config.yaml
n_head: 9
head_dim: 64
d_mlp: 2304
norm: "rmsnorm"
qk_norm: false
init_std_o: 0.0301
weight_decay: 0.0
dataset: "wikipedia_en"
Each number is 128 + 24 x the weight over its row's rms, rounded and kept within 0 to 255. Layers, rows and columns count from 0. Numbers have three digits each. The size before them is the row's rms in percent of the matrix's.

# up: layer 12 MLP up, 2304x576, rms 0.0347, rows 129-174, columns 384-479
# down: layer 12 MLP down (transposed), 2304x576, rms 0.0347, rows 129-174, columns 384-479
# gate: layer 12 MLP gate, 2304x576, rms 0.0347, rows 130-175, columns 384-479
up129 100:132119093102132114119119168160117119139128142160132153097160106142119116092158152167138156103159172119112048115112126149163140147159169146159138135119131152120149081158108131133133107100176094123161138096107148093139162132121142102135106133102069139169119168131154133121135129094139171143
down129 101:097117090095159153124103100135126140166114123151075109107070116152133154128141144157122156132135103124145131155084141164160139119176164121135120160106116112127117124151135120143149155147108125126119153129104105128133121088093154141104119129114160111111105114160139093114132149101113136148
gate130 091:096129142111119149167126169106163118152117134147130107127146119140126153112130135148133090137109116114215150117108112091135143152094149149113092154100131130120121152123106071137099145150138131172117091166158097153113166106106122145138161124130168087125121119134132138155128105137090177115
up130 095:050146136123142102124156126108146114145157172144120087136133097119133142118102137154104086123108137139185113144122100094114094135110132157117107115079095124117137133123152117152145160152117111112143113180163104148121168079122174166128154136119168090107120131089127151155093127137110145105
down130 098:125134091127101142121106098124141152160152146126158154127086106126082085104171110155144154143135135150150126120076159160113119141108105122123140163148118147098082093135169133128097119096101095123114077182164146113083144116121138128095127170150129102082135125130126110126121137136148136167
gate131 116:123146159107133123126120127161148121140100150072107137158106148108127148103134127116124113182081144154131171119104099140126143138123125168144161120103131119172137094130116124103141085104099165100127152130135103100129127121138113092120159164167152133147143093087104144142097116083116130117
up131 114:117136178163095118134087118146142152144151139161106180133125110132135103123104112147082181081176125112161123144153138125093175097170106115106102087097127104119140164162150143144086165152138072154080112104149113162143079085103116161121134073128118111141182133123105144123132143170151143116
down131 112:099088158160156139115121128175134132127119138109099142124111117142124125114094139102091155102175150117109127186155110153114147176163125121120063142129143073161139126126142112188109156167126166157080119123141101114134130084105154147114135123125121121125149095104105138161172156172137101117
gate132 105:129146109141146125159175159127154106132122150145145150121105157115108124181129130102163159164129086158086148092159157148152121116078116140149102183164083142149140106117130104137087150113144122115139113130112110085073147134129085090161113141132131116106153125121120125080116180097119134121
up132 107:133161114156115123118127113124099113114111132105142120125173145141118114130137138135103086138103172125133141124139087113103150099125118151121081092097136073117091145092151137063131118133091146166131111136159128159123150115124114128101093092133132152127109102085136117114119118125126145112
down132 100:143134149123152087099134148129112141100098099160156085167146119140154140108133135161095095125141172106146111106105106132085169178131120094086109066152154084121130121161172134105139140139105139129105134106143172114144153101164138161161158125106095080094109119139141148095141079145141144133
gate133 104:147122159160121119140116124147131165104120156126118114132158110121111125113108118114113152084137122170114126115116104107121125125140136161096110103102147163153076131116111130132132130143129142113126135143135123095126140124096144126156188139101145184097157131103102181107145136082149131095
up133 105:083114135132160117131097159129114110119116147142122152084132126144141145155156112114154106186122149094136133105128108103132121155103152128137134116147118129107169104157095170156127154125157127137122035104116130118131124165156112138095115103137104088150110158135132097148098150124128147114
down133 108:082127138142134120147168158107161120142174140100112134061141134139168143165130144073077104119134153122130108123104133151125129141116148152156169113111138118134162114135133152135137139122126162157142100085105131121144088141095134113136122129146097134129096160127093135160107107128116162113
gate134 097:156122093134125100153174120112112155094143173139108116140104143088152144118109100146134110126165114150121102147142124078170137104102139127165112178122092122145100095155147124192155077129127138143145141135126104150113128121129120134159120117145141121159109108105192127146107156128151086124
up134 096:091143134086139122139108117078137120158126101113156135155138124108135138130144112176099107111093114157118092127147166155128124164127126125188139141175131112071175127127137135106118135159078130090164148120118148147166127098148157107105135135153127093105120117121129170142138122128146115136
down134 101:092147128142084118143121127066104156145125182170130087162133134077138120109169137124078145124126105140147078150110128185135095118145152115119086119119148154107168145115108099119114150127094126103143114138099129125081124078132168069128133164112117083100121176145114102164148108130135145110
gate135 090:090108114127127127097111158182077134133142140083114141137145093128119113137146109137089119120136173139096108137125131092133152093140111124129135122174119147144113201134111204158098121136098160119092144093089115075128116132101116155105159084107139123161153120168128162134128093137156169139
up135 092:143165108139154141103141131096188128104133114177138128128114162145144157182122083106157120165142117166104142127139112135141115107101149151128095127077119134126149098111118115106135100099138119121151120159150165150141102163127116167142117142120130181149130149106144135110123154127119079131
down135 094:159131140136168144131125134121117074161123114170176109131161136142146147112125125135156110131151057151087095115148097114144152123133117098098114127158110122155140157140110148131160119134110125169134108138170141175145119106130108134146081128096138129113131120067124115130121136115110134102
gate136 088:137160169109121131163135143123129153172108136135103089161123111113150107122133178141131153143103117110144147137080110126143102109137121134086136127182135150124136097138114083145098131141152140146121160125175151162148125149125149119179146204141110077132139170061119151133140087157133103103
up136 086:127116106162120183143081126166117131098153107167175160070115154171119173123127095126146124113172144144116121122148162151133144106141137103161118150103114111155114119132123167153145143119067143129162079144115114082100111124176152129120149096138137150097126141132118136074130154122146127109
down136 083:142153130086178100135125136148114148138137143141100141133148124119146069102141165096117144098097104076119107169103109122121113134181151089090133156128157062117152113118117137107117121156104196154142149096189128154129116138148152104135139167156127117146116113101127122180125091146171090094
gate137 095:180073113134129109156113139152127106151139115126079129081089158101131173112147095111146106101089127101151118152152115132138106178135105138106112123114120101102149078135093128147139131110138122085122139096110148115111124111087115139145194110099163134120171127128131137177157112133151146139
up137 096:141149141114091126149109114131160145105142135132121118156146080144139123077126166113147109149133122165128138124121157137125170097100135125148154114138097125093141152094113104138113103134122120127143134105134185135122120142155136181112116162157108142151128203124143139075148079149122087128
down137 099:111168150145121152126122151112100083086094177167093097119114123140115180144105097110134138142155127110103120090118114165110124146086149137160143136106138139147124134158101125166115119108086098157124105146196125105121141143133093112109120118114132119163130129144138150127132156127131133150
gate138 099:160088114185168166080110087100131091130154162117187141085131164113060170109109116117106142125154104127131165113149120112151107100140130143115113153152099178113111147143131176136097172161158110155093140157096130125131127085121091144185098137126087155150129126141126128131125114142104143150
up138 106:108115112128122090127155109117091120133152101087113109145080161089149152106084165137155105128148109116105134124095085130132137137164109098110158120164185113140123118123094144116110116196103166134147116107159158169119107117176108136135121115112172105116144123134135139133141102130118188130
down138 108:110118141126095089125128120114112140148158131113137158142102097149106195096129105150155139131145110095135130124137111122131140118102149080115187131120139114133159145127128135082094149181115117124119130096138164163110114103161090113102092186111146138146090130159157143126126136166124152115
gate139 099:084127130086163086143096120159132127131129121142134149137093124103119124147094124111088157135108122110169092148039134083125123103148124150131164130157104120121135124178173092116119128134132153151108096150102108126124153195113104151109146113184107118139144110154108146105109153114099144122
up139 101:111086129124137140048168140142157115098094157129113141130133134147137132127106149185140093166096123112133124092171129112133105157138153110102160121137123114155118156099124153122137157102119114125163131090120103168114126094146147143172114120048138162160112124141084195125148151116131155108
down139 101:172103056134126150109092164109140142097108146138098125113121137135139136151087144110137141139112173114114151097165158128141181146146093138140151158159111134145121144162099129161165157136101154128154110126119104081140108139134116139144108152131092132152134120120126157195111138127133117139
gate140 109:126132175128157140075155116108172135087151115125149139123085141147122119119145112132105148125139149102151134115134122125147085127123150121126139108138142126100156139138098106106154127180117141101142096112110066095132125105133102150093152130153125144142126163094114122115128142125136125121
up140 107:139125153155123097122150128129100148141102130147125135100173067133129148116150121090145150094144148150110132144138141141177162077142134140117106126077131126117127117107130137127133140106161112146126183108098154156134143099128178136132149096118143122135124145136125153170102137144150155088
down140 107:152122128118116152157113145136123097174148149081100152124157108174133137153135135143140129166144136157142118109124156087158171149144090147170150166092141099119149103127098122148104112095121104090125095131143143142139146131157135092162139096067129112087177130144152112097104119138147131114
gate141 091:159154109087202111161132139107097142093114145110133165121123115093114150114147132124106102137091150140143129094106111090163106137131137161151166099115115140137081150119084131133103167151102130118125144146168126161157125085125176144140140116116156148168122111118134099153180136091150143123
up141 090:131134134059129112146131153123173083126170129127111135111141154119105072133140119110134165136106125139134133138130155139117113180126112118116177121135092125109110129091130132157122129094130127163134156166133114123117142143138142152138150129133125143151136097130099094161099105097122122132
down141 097:117128141145176076124111147063120175141102125139152149098097108137108099113127120121156146083103138145131096143135119128181123075109121123122089102160134095106113186151160116133119153134088153133106161162107127112117101110104129134126084115124170151149117099128120118179076150111149153172
gate142 105:126099105117105140097118156165084146073128082073085107125108109132117118127137139092134126085151185122089143158125139106146092154121151130126100145125138126107129115157165130137109147123091158165159136108136178125123139156139137128153104148158155147136150157133117131119137120136146104136
up142 102:101118150101114106160125118114136134164140158109125160140141151148100123091167135141142092123126085111106133137134171162125167139135139114140117131108173133108119120102139125148114176101100104093117148082088112128174130151140080129123126123120147140120112117144099173132126091108132102108
down142 103:101105138131102096094163155147125147089130153134105091121116143156120138125104133105126105122128102098147185123128136151112140161155100129129148164168203128166112125141162102119150170105157135095133133105095103101111106167142114106145126097108136155095136115135104152142185101161095119126
gate143 109:147124153143139155157147132154110129098146162134115118116092161152137164079111087101119116164087147130099133094180158114129138106132101096124154122132161116104059139121141089111110121113103128112051143114119100096115147097102100151200112152150147168144124158150187129135100102153141159126
up143 110:090110145117130133160153141139105139151145124114125133103123154107074155112132136106102116086102101137088175153145109175133122125151123130124127117106116182134146140123130094116084125157098156089149147142134188141159151162157153130117132114051176091102140119100137125153176123093176144150
down143 105:140157088141131146122122136124142133098117169098115115097130158156175149086118114139106109110091134166134146147105136087149119122125114135105108123160111118127130132106148088160122124081111127104115135153096161141148149142149123124145108186126131109111133105141121110092161130141112093116
gate144 116:107080155130082104134116149123141107085098132149135129130102138164157126113108081135136107162143114180132143109168142125113153123168137142123123126139160078161126105138111143160140127111120152116097175108127102171172129158151095145093115110100159118105113150114143157092157155158107156133
up144 116:098176100077140185102130122083159133153130118113119131148152143127115114159158161133114143116149151086138100156107143169130095165162105123118142114125090135107121130120143114086152150153128132160135111145149143087108123120096160097152123110155164112115130097139133058148089146106163081143
down144 110:073177139113156150147150165133177154160171119121118144131150140128098139077106136163153112110147135078157103141078139153150149179148076134119141151157149137103107127150146123142145097119100138136129125144122182117110118105111112115148150123187130143145150105114139061171130093130116092127
gate145 098:131133124136091113131108135103094130097103106108122124138092108113155149135186109129148095146123180113065162129173112133101126127109128166124147126126100110143061121167139133127121081114138086137102103108143106120166148150155143104158131116094130175163093109091136136142144119127151123104
up145 097:134130099102152092085134104115122124119136135130109072168156124104158152111119161113056101115166133132094168063162164125099144161122135168088111102121126130164112128168114134110115098089117149115105119101142111127159147144132094106111109127112116125090106127130116151169149102156105056127
down145 099:116141148126124134090118161131170139149115103094152142113148141087138153114125151128134131159132101148129144106092121127165098115123156117122130134102140146089088150155185161081114157106147122136110182143127162154093094135141124139143167140117112145134112153158146124140161145122134142105
gate146 105:142168092128113108119172132136097101151130130132149098118140140098126071130146086122144133098116130117148146112143119151121138086112148087138150161161143114131143141119112144128122120142181129116130096129108076145166108133118100180170143169162161096141126147118157112100144148082096165109
up146 103:113093134128107123147127123116132116109130119119120116099124129166122159103115140118123193141144137114147074139145133142150137166105156136105152116124138108138072150103136103115139127102098125078105140124155181090169140149134131143145137128096162148120121115122105172071154123130161137147
down146 102:158134100174144106091089152120115136135130128117132109079100117142116137152101083079124104140097141167121138125179133133134109139140143118148131118131113145139125086115079129103105090154116085123125114086139178172124174118138117160122141152144150170134090108157142091081123157083126136112
gate147 100:126167105081078143133143118151144136182138102142124159104113120118143153113123126094119118178095112091135128082118123110126102141121159146129111125099099125102123138109105116097100135150132113121146085126151157149118139121120109177077138067125142182146116119145115119141121103095133149137
up147 102:143081133130070095103145114121140123106184152128104150142120160114114113113147126104152141167089141070140105129162154138144127115087093167145114117122071103094087167144127152113161106094104124158122127145149180161101133135157142154135136106151149138108129108145165175111111118115142141097
down147 100:101157118118138126199156123134095144152111099101149134143115136150144128148129152135113135116100146103142126131130114089140091136139148108114151098096126122129127156129141110101155187187154155170083111139099134127119131140136078140116082132082128151120120105126164160110142101107154114078
gate148 100:113129107113144101125152152089099117147160138117105162161130143154142141126111112166184164129146120148153132150102152091164162095149156118099162100077113129165138152091165133146154158128135147091138155130125103118085130139160152139094147164162115089153134129149134133148106062140121122119
up148 099:107098120140112093141111086163132123078107097158120138130175136120111137107121146163133130141136139087102118102163108202131156133120193159104119083104094116165127107125109141090142131132119115092148135160142183083171128104129125084166118136136117110113101115142126099157148144093136152122
down148 101:087117146137124121118123097093133129109116160128136151134149123147120105144151125144114145158108138137084170133160124138099132152151129097107165134078098122079106111167106143116137113146152113090157122145110131102131161128149154107171166141085071097164174116153102147078126140096099156140
gate149 100:129124164144148092129132121116127139103126099143160131135121170058104143108085118149125143164095099152142127117124113119129159148138099111107142127116124127066153164156141152178141132140138116093143067087118114151134106121153114126108115142136190152109124126162158117159135144127165090136
up149 099:125082171123131112065107104104137145104124128127141124127156104087096136147105129152124146107163100139094112090155132116109134096115132124100135153142155156135162122159121134121089180121107126161145167087096097141116103150136131113110110185146137124139103090138159139109144129118103181118
down149 099:107154110110127077155157133160148105096160149120174170151174119097147135090183108111147099117104092130128104168132132128129098140133134110119151130109163135145164108157105121178125089097142151152104116175122132135142147131079102116164121143129168137148149107133131127126095168113121127150
gate150 099:144118101114141115125167091137160110160118133093136092072112127107155105142074138105106121138115131120135125109139103108123139173134096103147140104083160125119165132165119073145148156074112131120122144107170166150117098126144115140120124158116142117138117107104163105175095134091133172087
up150 098:123128160126098140092114132112165123199151183062100139151122097169129084144135105118111134131121104098106093141168119138125159147117108146118142103104150136108097148091093150159130117143146122139110112146107131074092115167076086121160127148122126127119159150138137105119132139124115121143
down150 099:133126142142132113088131153152149171118130106141078108090044103139145123124106097159121164121136163149165127101113121129148154174124151124161163171106095095116153096136154133141113090152146132138137102115150086139064088088156118113081118149145134141138138117152105150091130134164081079143
gate151 104:147097116110120067130078143125153115162115102140137126150133101099104141134144140119114104174095144166148139126107145116115106171122117093139112135126146082152114175097153084136176101167131109124123130155130119119126072120119150183128115101138144068077125094131128128154131130138111134092
up151 101:120120075165117121193102138149106138122089159139136123093124170138153154118099174115102108121162113131153156098169103139142122123142154109155115135150171115095114090085131149094158126105145140148091141140140099117118152142110119091134107112144128131123130149147112149145171135198135135191
down151 101:095098091145103179154101107100126119086143103133109125116116114125163126136133123141140094174152142158100131123075134105113139128125131162099133122158122136158133118133102177130115106103134086143087130093134138117147135126126100174116176098133134145154106135102158075138150141131159136119
gate152 108:163110130103124147136104147136095124110085197130107144096122129117151129108110152145123077143174124106162153122157144121125155134086114136112124151136107134117117154121137092109132132083119114080099099128146170139148086134146118106137153150092151110216128109146115101124088181114084136160
up152 105:133171169169157151103159128134113102165122156127110147151148100152149135115114117130134119164155083134124114114136150178132117136082151097118171125167131093142121130084084149103161121139161103160088193112148105188111165117095166088095150119134114152109145119161145148136151118120177135159
down152 106:093146134135119119159153113106136113162150113140094135135127136135123112080137106147158130135112158161102139099108157127168109077111130120103140086141148081099153132128090111124156152149154089163100119100142116108117167138151123089116114127133056107086137141098161170126161133134173139123
gate153 098:083139104111175118058137123085124142191130128113100131146147122144160153147186138122150127132123109125136109086094144114135108132092140147115157157140122081145128117096148136149141138131131136114139160090098112116143141161117119137139102131128147081145118083080116093103058135111140108186
up153 099:124147102085147124118122145103132091145087106130100147147169134151112159145162148140112115111121147133107102144102083063157109130141151160136113104140119110132163127090116148130118135118169132124118122123146120113101123140119151111130106140127156124149130133126179122102117130103164118122
down153 103:137107109118119122114093153146097136169101119091134113131156133134152108163141137164163116093118103132111087091107106141172112151139146143162126180147090136159155130121131125127125158138166162153128134117148131111120100137131134170085130126156106150126115148147114131088123134137138157150
gate154 113:100178102107104153122104140144153131140148130124149175142164168106152098116148149114148108146097174157098147127121113140132104119099101119109113118128158094106155107118094139126151137132141127136098100117135186123142136124115138110112129144093138162139147142102127099108133165151105173125
up154 114:177114146134150068168144131113139113148103133105092114139142105129096166115101130137084125094143111115113082142134150134110105129152146160107145122112137142137115172125112100104126123140153165096133111152138104169141097089117124156166108142191111101134106084133134157112130120111130062167
down154 113:168109123147153104148130143078124138161115128093093163091121116149127120130077133049137135142150097102131078167107157103114134143101116168110139131114101122125111167134133149130095145126141114133142078091122074168117127126109122107152162126140139107145125120105099159136101110127116086147
gate155 091:099173137135109148115074134137144130152125158116116085129101142066170090137112110128127117171130129115136150095170125118092126124114105117143158154120133132169143146089178149142123099164160193128132116126131120161113126129121136124120110138136082133148127183167096142085082154170126109136
up155 092:133141192112102132104128135138138121086140142124132122137105139146139131110077120116158113115084101140112157129158162152105129130102164125097114096127131145092091122161173177115141134132106166150127117125150141155161086134130125097125147129088072131107115115138169142091116160103089134145
down155 093:153102099124133100145162163106123155117142117156159175112154069147124135135144118126116148099121117110149099112128136098175171148112098138157157134155159112136138121176092121140095145146164115125152089109157109122120112094136109146117128114145101139115138153161163129160156131114118151127
gate156 103:111112139091166138133132133134149150158115103098116154173110154108126119128118073103142136093115124155121074081135108125127139147138117122134152113121088124141139142077118096142105106082133132101099128143154079152074115102111150126139143126099128133059133153142151157140104157098095131101
up156 100:127135131113127111120149145110090135105147147190133127074171120124098104085133107124109141115124113140153121141100112112140128133131149107114121165142168144135130114161169147133106113147146124133122102108120170129144117141102110144146097112147161094166128142064096077099164122116172111175
down156 102:110128139120118105120156122147115083113091148144140170135168099097084103104147126100100112138148083156180139118114118183152149122098151132124131117132136142189134139123139100144097129173129136106153081159131133123134154106093113112159134113119096125122129145166116148137174094096162145114
gate157 098:143137099138132104154116157079138131082166124119150142130147160173112107102127117128135105125131134130072121109202161143118101121139131101121123138091088145136104169092135132153075134111137132130098142135123116140140151132144137103103079134107134110124127143129160123112175135110110180121
up157 096:146140115089132166121124151112099126148113125147083093120114126120145157183162136114193129161117132150162132163122166127103089147126100131167156157153112164164163093130142165106095095130121144151084123152157201125105076116144140141116127142173118131112093125145127094111131133106161102119
down157 101:140114103062098115185137106077122129138138095154077132098123147127184125150116080151077119117119118147097132167127151113140121144134123126162146085147101128116137124130119123121116164092121091159108112146134070112123104147098149143141125127139155178138094133139103119089119112131124104150
gate158 108:115116105097089087140138125137125137136099140157104119128170155131122140122103103107096158108103138102172108091161119122141115131097194146123115139124102153124143164123109098143137133116149069060097128114164115121125149090125110126104099138119135148113145145117110086108093102135108158140
up158 106:147138148101108164108113134106120111119149127102157174134137123129126146120114146129155120170117132127141105142097108124135124128165098071137115104136155130147096115080163105108114137132096105168126121112122177144125106119114148130159155130096117109122106139144122118145139140144154123144
down158 102:131151112127139120112117112164150084110135128119138120125114121160069159135135117129120128154132129129125109140141099110111128151129123129105125130139178139104110160156170134114131155137135129103088112128085142143139084135123116090159129094118131093149115096126142186142098141163154114134
gate159 097:137095128139108123145111155048106085134153081117133117120123138161090170137129143136154144119117184131150115120110185140087116102109132145142151091161109101158091142143184126123114152150134128117144115116143147148160152137143073106124133121112138126109152147132125150126121099167142154144
up159 097:160097101131112158166156134087121129114155108106150115137130129153124146165111102122113086107151150125097087130117134104102131130116122121141104134143131130139140172148129093128128144108149120058168147089138102107141165144162068119127148117166156121134099131146108111136115153158156107156
down159 101:161107116137128160139143084145155125091102149109126132117112092156091133177117129160111153106139115124101117122145164113127145130145154158099133110140117157137137141133104129128135111084145131120150153137107094135115146139123148115154156133089132096170144076097140144137177143156133157128
gate160 125:123132145091098083114140119181103128137123133121123086164123177146182162183104132127156126132120127119108105142132112105176122112097101169148130146161121089097102154092112150101159102151126070128125101156143165161094154142132153132152146116134145130095171149162143126170075137143149070098
up160 117:139119161085065099111126151123125105150115135141114122127125153156151107154098131140155127138100153090122122125170129135161099096104126145129097099152137142131100143085152105143141115108107111122132116164130111117066146146155135133128148142123103115164153173176164132129077130108147115102
down160 102:142146100179163143118138118107141154135145118126169189120104139131074146127159134113099152117134132155143183133117131151096185159157131094122158106109127148152148081175143145084117146081150178137137174110137120115134120125088129141127097108115130139155102107093104149114160142115132167139
gate161 097:129089114134097150066119122146120080144099110101122154083102110174120138099105115145089112120174098123145129100149140117101111107110139140138126140120137092136122168155148108128101100121104110088151143130105148116128139152118101091108114116149119155164166124089128122165133164174128135116
up161 094:103141136127145093183111115130141189114148154125099060153157149130129120136177117130126109128091128146131140091109124142140145126176108104122127148126125127104159099154097129140154141134135127110099102142130095158110111105174134132129121100092168118173129150146114122085136142104140099175
down161 098:093142121128119135156154103135135169115107076116111164140128109140104138170132136110070133113103146131104163176138063127142106107124137115097143140148118145120128131130119141130133097093103112119157145113116109131146105138124159138107096119118115147116145161112085159124174100128120150118
gate162 087:116103133115145146131128150137124102136096148146169138107145120145114091149111091132111133085096160111123103156131087113127117099125127136112151143162119124090087160108155112131158105140155137110115157149148124118106143107077132150165136108116114095194108124114112113128092153141156093119
up162 091:114173118105073104142131106171094157137128142103108131123199178122124110137105098121081105162166133113094142156165147129135098124109138157122144107108143111125101119133085121137150139133115122125129099143096124134115106130137146100143164095128150106139102139161127163142149134188135116122
down162 097:132128135135138088129112106082173163099160140143118135163166147096062113132092086126098135120147119110107134116130164101102097119134148136128132087097165105187110111171102144106122136152154139125122134120124111113106118140136104093114153138147080117116103144119161120095139142128116114141
gate163 099:182138124153130133160112146120131137156149102099079103109147144117132121107148127122181176148152131118132119127112121163112099106145146107094115121123183103096149121127154113146121087152098165137119129096109102164133146147122130147160119122148171166133109089096133129095166139135089138121
up163 100:172149119143151106146078079148111139114099112137084130102125148129147130137196150163135123149138122140148118117136115145125135148144147124097089107105170097131179106101144160145122127131178137142102126138104136165064183112154128148137100139118143163167147127094150151135153081114117194177
down163 104:131137149153159166135112125167141177108149108173108150169119084114139139083127129163105140131142152137170109100116087140137120108096151119107108082132143113104143148134122083112155123129170154115124111150124126138093132129133127129139145088116164131115129137084143110126142131098093128152
gate164 118:151085118118136134130199119128114166153076162128109158149136133098096138137102117121193092065115161176135166118085140159132073109065163129121149138082128107161146127094140102087151099139147175128135106115130168131131158155133161115144134148147104141141098093159111139160118110089145107139
up164 113:144116108094135150121127116154131100156109167128126136149137161114084056107163148122131138073107127150150143123154121126146088087114095109074131114134173117120149104150106133097156106139141155134143088137126114102143120132178082107145123146170105100142115108125134119141130136131119110149
down164 110:137146115168152153090136141099127125107138150157121177134145140099146117129139142160155132097113151109114168098130120061154114088136153106129100131111125131129145138191109120113120138159171120153130120161128142178126145134164153156150111114169146101131150110147109136154086122100130087181
gate165 101:101120125122086109125185121118097151135125149122146086127142106098116141106101111127153144119139137113124116126150113095130161081125123105080148121121084113145128091105134149099092093139155092138082133131101180128134163139092107122117154180121200122130105102101130129139162140139139127140
up165 100:100110166135126136137118163156105114125106146132140067122153131152093125117138104121107130097118141133129172125151133085151122161149132109079123147175100095105149079131096155083118109120153122152115151114140130132130144125147143117116127113113144114140136152084104103122128160116092135137
down165 105:073110145095120093141111146135086120120116094147101114141130117116150139124159123169111116115101098113108085137130111142187128105144166130097126145118101147104129124105126131151159147103117132115140139152126131171136147088152119094104117139131116117106141118097119105107121110097120164166
gate166 100:142116120151135129131117114133122140092140132112127064084125120076161115110183124150099160115125194136141131120156133134131125117154153137125170104117114108125122115103099157167111113164091110092115141121123141145107080128183109145128124130152131138112140130133130121180125153154115078104
up166 099:143142119114113089169142147075089083141128179137133149122161130107113107123105093111129110139086107107144104122143101138196096110124103111114127150108145166082128145097103114138126095121119108145129118112167123113120150121098118123110122116095130148129157155142105100083152126102136129191
down166 101:074165173124136112115177111133113132152118105090168127150151096117147140138135148143117167071090142106123126134092126148118137115115149128136125140102174123105104135110139152109141127088126119111151104117121110105152127118087122117126109141146101154108152103136114123070130123096144154172
gate167 096:146159127116124147113148144112129143098067139145110148128093166176156125133142119122122116159114119124111140147153122078108141103112129132157150116133133120134175144086148127166106137146118115129133128136132132116099117124109140150136115190108085092128140143140113181079140102096141099121
up167 095:108095074137125138117150125093155151186107094138129121157147097125108148114111133142175114110127127166131131107102106112097146102109093135102120078096065170128093109154129150146133132127142129117126167141150109114133152146137122157131170116121134114135118113162217114141164114160164130148
down167 099:118098070129163149134174096132147150098141104145120094160151083140100140080166136140128158090159145179146114107118112099109153144111103092118166155069124158153093081154137138122166124129155135124138151076156131118155138086152111120115128105106175178137130098122117143153107117129132141152
gate168 111:146120111150140193114051066122093127108137115125110110105114147127100184113175131092121131110122078107108106141112121155142157137113135122136128112134105137121093156136101104126123136147066134130104077128126124162153172120112100118094139085127078136116140145123141105114125137131148131095
up168 111:143115103121149201174110104116119087092107132111142131100120125128119139133146127093111125113148095158108147164124112132122107130121154119115131120126146117113137125141124105126157125143132089143121122143161119126149173121102094147098140084158129110146151149149143131135162146128153114122
down168 107:115150147132133199114133088114192096124098134185137104116098152102121129091127150173084153133133124137128131152109142204102173126099093074132116160164111114162147120101139125104134149124133160129152128129165109138142157078120128108109153097139159126122129126197154139094147149157157119118
gate169 133:148122145100142112112125112157148131158103125123094077136087132143134157161105134096145126114082159164137121113106141119140130187148129134122147143125127103114170172152118157128130103165102154133110102122091172108073176117180136140106134095138101143086147086110142140150159103129150166143
up169 131:094142109126114157125142128121143114093118108159157148161141126112153094113141132147106138157137157142126119090135117134111104111127120093092091108137103156139070118112107122063118149096134120126156155153147088115182141138084111100174155144105144112151130155119118129106113103134154094117
down169 110:122148092121137139111145161130092131081148114114128119091116137149110067106163153154118127158167093112097095100124124140123132131099127127148103153110110126117096116126116103095147154136142099081135109138129110134127140163112130059119167143136147145154124147082130113107127178129138119133
gate170 097:148171113097091147092135118108137120087161095083136105099129136122138139095094130137106133159107107115114070079144139176141094060155107089127107130127092139103133149166096141147121148145131165153112113127169101088086163125102099092117126160121143149135121141117124153081150134137129151104
up170 098:107139138150144140114129152164124118120155117090130140130113141141102128103117134122127121147095081120132154131147156134190099099168084135109111085117111092141102128104128121151152150156120135149133106120135127104114139124133162097062128128096163116122112129112144137128167170110108124099
down170 100:135155115101159131136130205133146097140151114152104105108080133122161117131115106163165139102113105119112171134134137122097169142085169183114134129135163131129091134093131117104109133098085130125156167121117104128157118140091125135101125114133181132173110127127106153117105114136089100118
gate171 107:101096174100119105134114165105093152171095083161156123123120125132120117173141091102113118117100087106172117117095085111147133112116153110138106124066178063099102180146120121109166101136139111176116131098131154111157133108101154107147104161139082152172114099156123152104152110113130119106
up171 106:173148093121122138105133138100157082129145146153095131143112133051141073094107164129158100122073106121096115119105071183181161134123094157105129119133122162136103129140143156117075154095135115162160162124142079089108148073158145155138133137114119102159114134103127103134121138151131138119
down171 099:147149152145125168163136122186137144144130175138148146075141155137160181086130140111122134115140131154106130120134141108114159166115125163155109129168063092090111086107148163136153142118107152104108155123139115118115137113115138154129143108146084075143125141127138090128128146158124087123
gate172 096:130130113122116095139119118133137094118128111117111115119087116146113133150110131145165156154123098143139119096143130120149123121111147189095116134174096075135120120133139128153096098114130129113135111137133090153122112147101065119108143148179149155138124120127128155160150139126154104170
up172 096:126138135083138111121129131121127121184140119134092141156184093071159142127108126109084129137089124133152136117146138118171148110158119091183109151136154156101101123084107165111159123135148170139118122123103147114140113087083158136158107117083116121166129119160140140112103139099141163111
down172 100:120135070152120121124134139114110185113130118154086143135152126095153130156169109138087113103148183132148130126069138143128130179122148119168150148119125141127108118133144122104129134127136098145145110140132128077183176143140139102115113114095115134119103147104161087125162114121123136113
gate173 099:127137169150151115133124165134144100116117153104121103132145141095128085094123137162125116106151153138087166120150184117144109090128106160093106121127139102100150128131089141112079098124067141139119109113166149173149113065130105122139150138144091175100119158157150135084121078106127110124
up173 095:110095144144141125149104119110156112118081130103116139123107117129130139160130095129126123092102152111128117143145135101142127126105128155164120136109121158099159116156169165103146142112138101114132116121129104114137098123133097115161118096150120158129168103117159156129144117162130091148
down173 090:147113094089132162145146110104155137173142114136134166143114112125099126126097146107092145096119163085149112146098140121121133119102108105122133115134146140125107158076147138164128171088161164085094129164111116137137105167127128128140083121061116105153127117151141136126138140167157125077
gate174 135:139114108122079119167128162119120176130122135124163133151153109121114129134138125121106143148117119144128145110124136131120129107125110161111062153096147130167105106141134176102101144135102160115115127138145114086117156144127138134175179177128127127132156133128127105164148170148125110165
up174 149:125163141079114117116152106091137119140102127119102149077130106102120132157127120152112092104160159104147122132103167107160164111098151160106125088194149122109142137113125102135154129126145065126098124134122128102115141122147113123139104126079118153161106101120068123150127107106132074141
down174 102:111155076130157150099152129135146093081154091136094130147105165089119144146156148111124076114138134111170132109107097151093139159162111108117143099122142142107099106107125101109123113085135073152101146174134161129133116114143097147111149105116095141124102135083131119133103103156148123093
gate175 094:138178128112105122125104123164076148102151095121129098120115128097161150137108147158111129087110200120165092091114143146138143115103130111114111111085098120112100152082076107106114149104176107131098156128088149108149147138083114108137121145156132125113121113147130147133121129120129137113